{
  "n_layer": 16,
  "d_model": 256,
  "n_head": 8,
  "n_kv_head": 8,
  "head_dim": 32,
  "d_mlp": 1024,
  "vocab_size": 570,
  "activation": "swiglu",
  "norm": "rmsnorm",
  "norm_place": "pre",
  "norm_eps": 1e-05,
  "positions": "rope",
  "rope_base": 10000.0,
  "rope_fraction": 0.75,
  "qk_norm": false,
  "attn_scale": 0.177,
  "bias": "none",
  "tie_embeddings": false,
  "parallel_block": false,
  "init": "uniform",
  "init_std_qkv": 0.0341,
  "init_std_o": 0.00602,
  "init_std_up": 0.0341,
  "init_std_down": 0.00301,
  "optimizer": "soap_variant",
  "lr": 0.00528,
  "beta1": 0.95,
  "beta2": 0.95,
  "weight_decay": 0.099,
  "lr_head": 0.0129,
  "grad_clip": 1.0,
  "warmup_steps": 200,
  "schedule": "wsd",
  "decay_fraction": 0.704,
  "decay_shape": "linear",
  "final_lr_fraction": 0.0,
  "batch_tokens": 262144,
  "seq_len": 128,
  "doc_mask": true,
  "train_tokens": 495700000,
  "steps": 1891,
  "dataset": "wikipedia_en"
}
Each number is 500 + 25 x the weight over its row's rms, rounded and kept within 0 to 999. Layers, rows and columns count from 0. Numbers have three digits each. The size before them is the row's rms in percent of the matrix's.

# layer 9 MLP up, 1024x256, rms 0.116, rows 326-359, columns 0-63
095:502548445500523527459531502483470488496517522464490472510510511481521485519469520487481462499531545479501493469558430516518531482481518493511521501560505467446447446507479506498503522530515494
100:490496524460496514489495500519505497505519474509506535454509496524524519524498538512533529501477523527487525491464535520429506489522491536517494541522516481503482491452479531524479462468464497
101:541500454489529502475522521505499495490508492535522498530504489512471525492445489524504522559525460511505476545484493550519487550502519495448497505448517470475490479488548488511513490447503491
091:477506529536515476491508511465559511551504519508493462496503475530494507498504514488506494489518514526496536489504506521423481479534498474514495500534477548500498558551465508533485513491487441
107:488458503513500480492487448517474460496509509473501513474525474517494511520483519526562473517484475477517499486514504535495531475486526505535546455526480504515461520509478467536486484504593507
105:497474471518510518489488475530473480514500464518511524476537521529452488498463538489472496520502544518497526494514494507496486462456496516474502541519498530524498508481512511492510546515515512
093:485468518547493502431465480461497527501542521503520466505553526462519470490486511457444515476498475468481504492529490466526495516466489500478497468474537482536468481498530510469521516513526519
095:510491461457477507490459515478532482504470513523464471490472465546514530531481539507556471503542522491496469541492464515489465545525528508546510508504492543523488534536466497489498465509454527
100:485568503493506553502521474482496487514501494499534479461495545483401532522506482527545503485490522504470521463499509534527507544506482481498504517490525481541542490475517509488485464512509487
099:473503481499546510547513480495530509500533471442508471489523517469496500479499478490477498499520475491499514479541539463481550519516494492511500513482482557466511505486514486463495506491500463
102:497496516522532506521509486465487522469548502472504474517526530494484493515521434465502494484532496501534493480500482517487479520441447467498530468487531473485484481497508447484522537497510482
098:500500470504509477544507477566513497534508488528530494494491460499480500507510506541509507526512504477516511501507486484535496519503477523524528528497467524507515471462480503538504501478478491
107:484528458522490482517452533526471492476472514511512507531479509518472515511503499497522479549465484537500494496553506492536473510503440468510526514514521504539484487453471481443512497484487493
101:488506567440464456505522502506499475513467492491462479486456488511530502504496473534501475500473517503519472545518476501534506480512511506534502503501482492493496505505506483510509478479476495
098:525539512485500480504492511555473543467537446519485479498492521500499532488513473486498534516496432454469443483498512471495506521515492450484479518499536509497500487534512509505530506471520483
097:474540539530478487529515524489452515496492497473556491513537452491477497491497479486462450524503528503522460487503526509493507502505473502466488475524542545471499483489542521492515499516469498
100:492479516509499518525532475474524572489537520471530491528496535514544539508500537493508556491486460490504521511496484517467482469495548508466459493485511458487541535505497461521503472484479515
102:500529506503538499457481531484499485489493518476487507481553480529519463504492514499519534504502493524489533472480516501495471522469495438526531490523530501526476492541488481441467544541519513
098:494497471505505466510511483488504491557491491526476528489528498491465463521504461464477501473493517531474494506499456520524460530483474490528538497490512555499505463488434499505520506495497480
104:552536464461521484500523514519493534499467518504499516527479534467507473504469543490476535477482523493541498504503488517485474507450516446453497507474532516471502508492489541463504535509484540
100:486487471537455494528499534532487502532444520513507565471502525503503490472465520507483473506542518470530516503511508551494501485513458542487523504503515488494494484485511489466492480496543487
095:482540492487522514493531520520502505501491502546489495507466521484492482529542530497507487501497462520501508547482490452487467488485475504518504512469492536516544524493485473429537530545532505
100:491527495490513495500552465509523481493475521547460500494496536482464493475475508486477478515474526511457486477517498569526501551485559453528493487512465515537513482482493497528490465483520503
102:482512501527494483488511494464507536486489516510533469453493518499521472508511496529441451558482518495531517520497457481489510478453468494492536537516485479501478523505498480509505490466479506
106:527476472465516525490522504502516508488482489510509455553513526485518491515502500495498516515492462506487505481448500484509477509569518489469496506527497453492516513508489539516463479507470532
096:473477487455476511490474511528529477541516473476502460467525466506533493490505516501504482487513495469468509517513509479511488521472441526492492528510541491529531485493514524523455491461532494
099:472484499509499472503482494538513493461482517530506502469495472491434447519467436476494527519551477518500516497480499530506503482513501520543526500490528482460459471483522527519564497475509497
107:512536505504499503464528519528524492498493520445551525489509512487488527540516517509522454519496557505473520519499510510481521541508467487539512482480531494531525537549466495490487469487482510
099:490485527487495524521509476492526460516482540480516511474478460512491483544472514505496518506465543479490505554473522487542482465464466533498520509514480491527519497481489514497506503493507524
095:465456483481500477523439475493524436510452502462488529452528531550476496492514490516539487511533467475475466464486528504474499551507515486495523468507499500511508514504496481504490488536523567
097:505523504526495474528489519537462486498476521506494521523471534571489483473470501495508468533494473471505516506487427488499527510508512469511485510504472508461499521462470502485524523526487521
101:535424460497509494470518511515478505510493480512488513479516488528520520524519496553486467495497467522473462525488510482535489501470499515473492497498517492464542518506468444504480458457504522
099:519476498502531476494508470486520465473502477505497484509496503498471556488509481525488486512452513474550501472498501536509491485541451501538463440492484485506480526500461484476503488464546510
093:547478570472512480489520500515444493489536532494515500503509482483501505526457479498488540476529488516466527502465527464496517504521516494490504502518496514500523462545463535499468500525498472
# layer 9 MLP down (transposed), 1024x256, rms 0.108, rows 326-358, columns 0-63
103:550479516472479509525488472505461510526532510519472474483479439540502509527498512509462500533464507480479527540516499456540537530514528515486513477540504495475526517503494538490497510473479508
097:552484509486512460530565504509523501508515496491533525479501475505545505493497495551478541510516512481538504500500523461512479548476493484503518565506454475508495492477497510527514508516476481
101:473476527527498512536488474493482491514525479469503505509489510537508493500484490462514535505548425504502516506513498534503544513482525547514456533503477499485525460515498523550507498504522504
096:499513526498511518493518494531488476504467480502491530462493502521498455516483459474491448523500510558504498457522497508481498478501485496483493531542478529505527496495481448545518532498500520
098:495459547464491521489510534493506508500490479482513492510488498461484506517547465472514459459479485520493530560520505484533475511513521460476499510530495498506530477517501481530512548501554531
106:518524512553489483491483515503510475473485539521468499475490501496454496490531545456450466533526519476488494530488525491511501507506490514509475533514504458507473499511522550534499560524469487
095:494496496522461516525537523491517485483510503500487527524488487501542523514468508505507491473510527482502519536452495541458451511483524512542489510541474481512535529561482525505523519526502505
099:551480499541510496524470419488525519470497482541473472495489501529516503461534538517518513519526452458516494494514470498518499482449460484496441496473516429451464471456486548520495501528525455
102:502496512471520493502494493515488455501477495539471549479515470496507564529532515498523514523472496510435494480473474501487512527444512500472531509483443556507506464499496530497545468491487509
106:507485551508473493504536527516514550520451518493515480538492539470509507513513515475537503523480524532464506444496515510505491543474490472493501491526476520463527449485512475462474531532481518
101:497481501506523478530486503529532518460482481554521517518496512508499500472517534509518488497523496454519526500494491501522457499445490503512478449488522505540531479481514485487550506499499446
105:519475503540480470455452525492482515499505530513501492480511483498461507487508451468469459520507515520500543496498455517490472510538517483507468456465517490504517545499490490553478509515475476
108:513507482491482500467519483483492503470516522503502502499501523504518478497521522484500469506477489504475448503478502546483496485507464504506505486476518475515494488450549509455517463534536495
103:489511524511543503477504493499492501523505533455460524473479508468450492486538498506503523535533491538490493478521463486504522470524492484474507507515524516562438507489505499525536460488500499
096:490515495517523536531499527495539508504495539534545504527492493492506517486508451458497525480489510501479518451515478476496533512466486470518504513512523512507459452483495452495505500481510499
099:500447550472484465447513538513518473510546506547495490511528467528456481467482504513477489503529501528488492514559487496540547494496484457517520496517498484517515486485489495524494460547488536
102:498487527513514568520502508473513527442514476524523465502505496508496510481524499496507530488501511463525486529532490506441557499452508526482474530511532476487496466486479494480466533502490490
100:464514503531515525506520495492488486494498461556451517450446533500502502489469531480479543514487501527477494470509501467515495488483503545469485512514517496539461525494483531520504483542549517
101:507511526508508484536502510501545489516515504452498478507541474514507521499493471465499498509459547477530508505517485502508494504478478485531537511500515476500453464483485501489494527526500491
106:504523504467516538488527546511500518515507469495493517488522516497476524515458505476504507499503506474551454506471495501506501473527517463475521509530522540493479538443466472499491467489476503
100:489517493513498481490506513463523503511454470485494499524494482526521503498482522533535480509528527504514526524484485467523454502516505479494513462454528516470477520536511552544484503500542500
096:528496501477494479475547448542502484503536486518533525531521472519493537511498453490512493509497495521498530521517507494492493535485521487536510559503493522470522505562476505527556536516521474
100:515475457471418457523473530462509491518474488491502519478527506487518512509493485506543502476480491516500526522508507503515495494493472513505499502470485468465479506503434461519493478468531510
103:487469515494507526540510480538542495472462539521511472485524515457485487537470501492501505472490514501513510543513516487467499459501479510516462449508516472506480493517489562496522504460444456
108:513472503474516498494500475481488494471482509502543552567504488496489507513505476495478516483469478506480568488498530514504444513540498558542509498536542513526496467493468519464523504524518489
098:481507496512527504509517530503468468445516481495429505485510501517486548509451474494450487528473484496514483495481485474476506496469530453524476492539514523475505515522494489515506498528511505
103:532496478459446462452523524531505473491503567541471483525519506475504516482514510538520506520476484443509488491472489488528516512483461517517527517450532457497463533488485560516504479505507457
109:458512497545527525469533498469505514472466515457498508489461521491503561510523502485491485509494505484495484485523478517495516488511551485535509458493492512472556531484502442488521479484454502
098:534470520513524503522523514464483491525478535498515456483490508496500485499514496493463478514472465520471501489520476505449479483486493492494542472520542517516499492463502529519496474524543525
096:460475489496496472499451485490510514484453512502471491501502480489492475490536511445477536486478506470487484521506497495497546512486498494459551527529506447504463556463524497455542511473535516
100:489504492488508497507522491536476477545509532497518485482515509468504512512519432437499485485501571528514494478456467527509489485446494485510514502511458501525507529512515491504504481491526462
104:488533509523454430495473499474489480479499477463456520481498510500510528496500482513476512540532527512505519470460483535498531493478492541514485504497459478513494518537515455516475477491562502
100:536470489460501486508498516502488511505462512517530476525574512542496516483495485513471514523485538513485541530490516490548481511550477527531443476500487499495464506483478483515499497529509519
# layer 9 MLP gate, 1024x256, rms 0.117, rows 327-359, columns 0-63
099:484519517489497498464486507466478505480523511524472489516541526536551536532517510476475493503479500517484516480489522499522468540536511492486523503485474545526491449537535506473472499540501550
097:492531480496510455487494465464537521533539443470461457467475578469495489500492499482521493478514532487489460503470472482507478483469458517550481475497511482545517492497525496483487522517496481
093:537505457493500490512519529485506459509528489533523486499514525475516532510520497514528485509502532462493478524526505452553494500495519509534486533464492509491554486518467505482509470477572491
103:569459503497475551478476516498478495492515483531508528530537507529511518519488474465509501529503529520494486484499486508506440491518517525491512497488483471495501510472477450468486499519485536
102:508510498467493499500520494460497494552507510515458478534445503512479493470539523503504458484469535487505477504492486517481496501498504512496517494550460497491482499514498515464512505502526466
101:513523517530470449494494475561555501480519488511470494500536527516495503519460473508536479462483478451498508520526533458516518448478486491498491486525483483506507525466483487538539493498500502
097:542502462480484455520482529491495520470521496538506554520529492528497495525467478523453495499514481520501530510555469504466455498509535548525479478501525502449529520475505505528471504509547473
099:484512509484469469514474524466519477497523512525527497478471483464488516492527502490481527498524517500509557472511461476455463496469514513471522498462494535475501502564475519470516530427475478
097:500499447511510507505487485503479571504556488488535512509512553494496529525488538504530482508473508521526472531447524529480492508458541521509484503519503485508513437496453498521535528539506518
102:495499484435553472534512524460520495477503496503478515464516490515484511587501544568485481480484464470496493498510513518530513511532541503492508498483530530525500506518497493554498495495492511
103:466488517457489452508495482552483510510526471477465485482486494510500474507493498495513501473528515528499533515507526465479498494497475493473445521491489519503457511482464512536515482497507536
102:492458506494500481512536505532514522483537524490509491525538489534461490529491566506512480514503514452507491524465498557495529537441502514521483493457478537497506491440498435538498485475502485
104:501523529525467527518512459442508493473503461506502529493466527485475507527495516508533536527527525508449520507512478502490467477556503499503512539511472471486452534520486451485469476485532499
096:473472509518522481494502525528528563489474500523464488480485532456523546547466489538482472488477546543521482494481484513523473450507483518486500471505534497531434532504501507507520538468491515
098:518557478497558538523479505523534502480524471489488522485493515485470483502523503508551537514499500463506560524509439479518509456523487489536477494493500561502484531501518484486487483527495517
103:475513516482487525499515481494508503478492527477502477474493495537485488515463482516551478505516509542524497457501496494510527520488527490481509505499471518480495511515497481512488506484495494
106:477505471456494485496485456448480488521503516494467494508477492467542488542510483495510455501494507543485533461466513482494475481512528556522456505517515505498476516477490480504475469479505492
101:482478495476510502485498556458511524490538499536493540486502465498481517516511536487484521481488492487557536519494481488522511518491556494510459472509498505449512503507499460514502502493497504
104:511506472452477515459509528508472514456512461496507522552529509455476514482475521483495472442520469526493482527491465509494519486487470515460514491500535537486466461518518504507510499475470479
099:535495483516492533469468492468511479477494520533496502487490523498525480570510438518520506522518510516543530459498485503507490490526491486540524554532511489519521463465518455496447472503514466
097:517537529518552502496485507493484546522472477527454481477517508503504496477514506467508448448504480509468492538527502498529459505507505501469511517497510491442481507458467540492514538476446436
103:492493513532451533538447509519475476512492486527452474490504500466485442448486458523499524510512478562529511467547489492497521486456495514521503451473480526500489482495456510527509525546549482
100:497516509548440512480468508492480522490499501520460494498476526469519512530507439472485502526530460484520532474485507464554473538500451498522510519545480500476493503510508464472511526519514493
102:463499523498439480473503526523517546537511502510469473497472526432508447486555527512472505561473530557503452519474471509501478514467521493462482498489538536498531479498513501523500436490471490
096:498511507483519463469522451492472519460508460543482521475500526470491494483510482527522497489481522471514524524505467506487515452510498535478536545533472478511527471454495467469507514537479505
096:508526477509534501470489483535521527472485506510498509519521489495487457505486473477466491521559471505485550479514578512529487476526506477431491537523539477477513461486526458503476507512500504
104:497491480422467505500528555507484501454503486480507508519489528448523450518501537514496502515500483520479492518482512482453512500508494500481523444509504524501460519457494491474527484502524459
099:506509548468492488574483480514543465496483491464494499499489499490479534528474484466552500538507509502470505527516509481541546474552507530521527512539495509456488495518482481466511514494526488
100:528502459522520462492463511471468509495452532486477514542481505499523484533453470524464484492511473525542475502479470507510509520450525525453486505462478465477517493480485476463518524516491510
104:454466506537481542521452481475491548502523491452547503514486491473502550526545506488532518474520554466499503475529539474510509496494483519526501511523499527478522489505539486499455481455497485
099:548509502484521536479491410563524531476495492515543496491505521502533502529502461479508447522486484498525479507483488477505521511524502514526508474497523546544514478515534530493492512456490467
100:520508492506475518536506471447452477486502512509486428508496454479462493494482506483509484483544518523520526493499497554448518492496478490516503502510534477519497517547476547542465517491503521
100:488512471526511511497522487472494500479491526503507463467540551525525513504485508490519503503538508487495510526520471509492515473498470484509505514537502501491545484511487529513523540523495458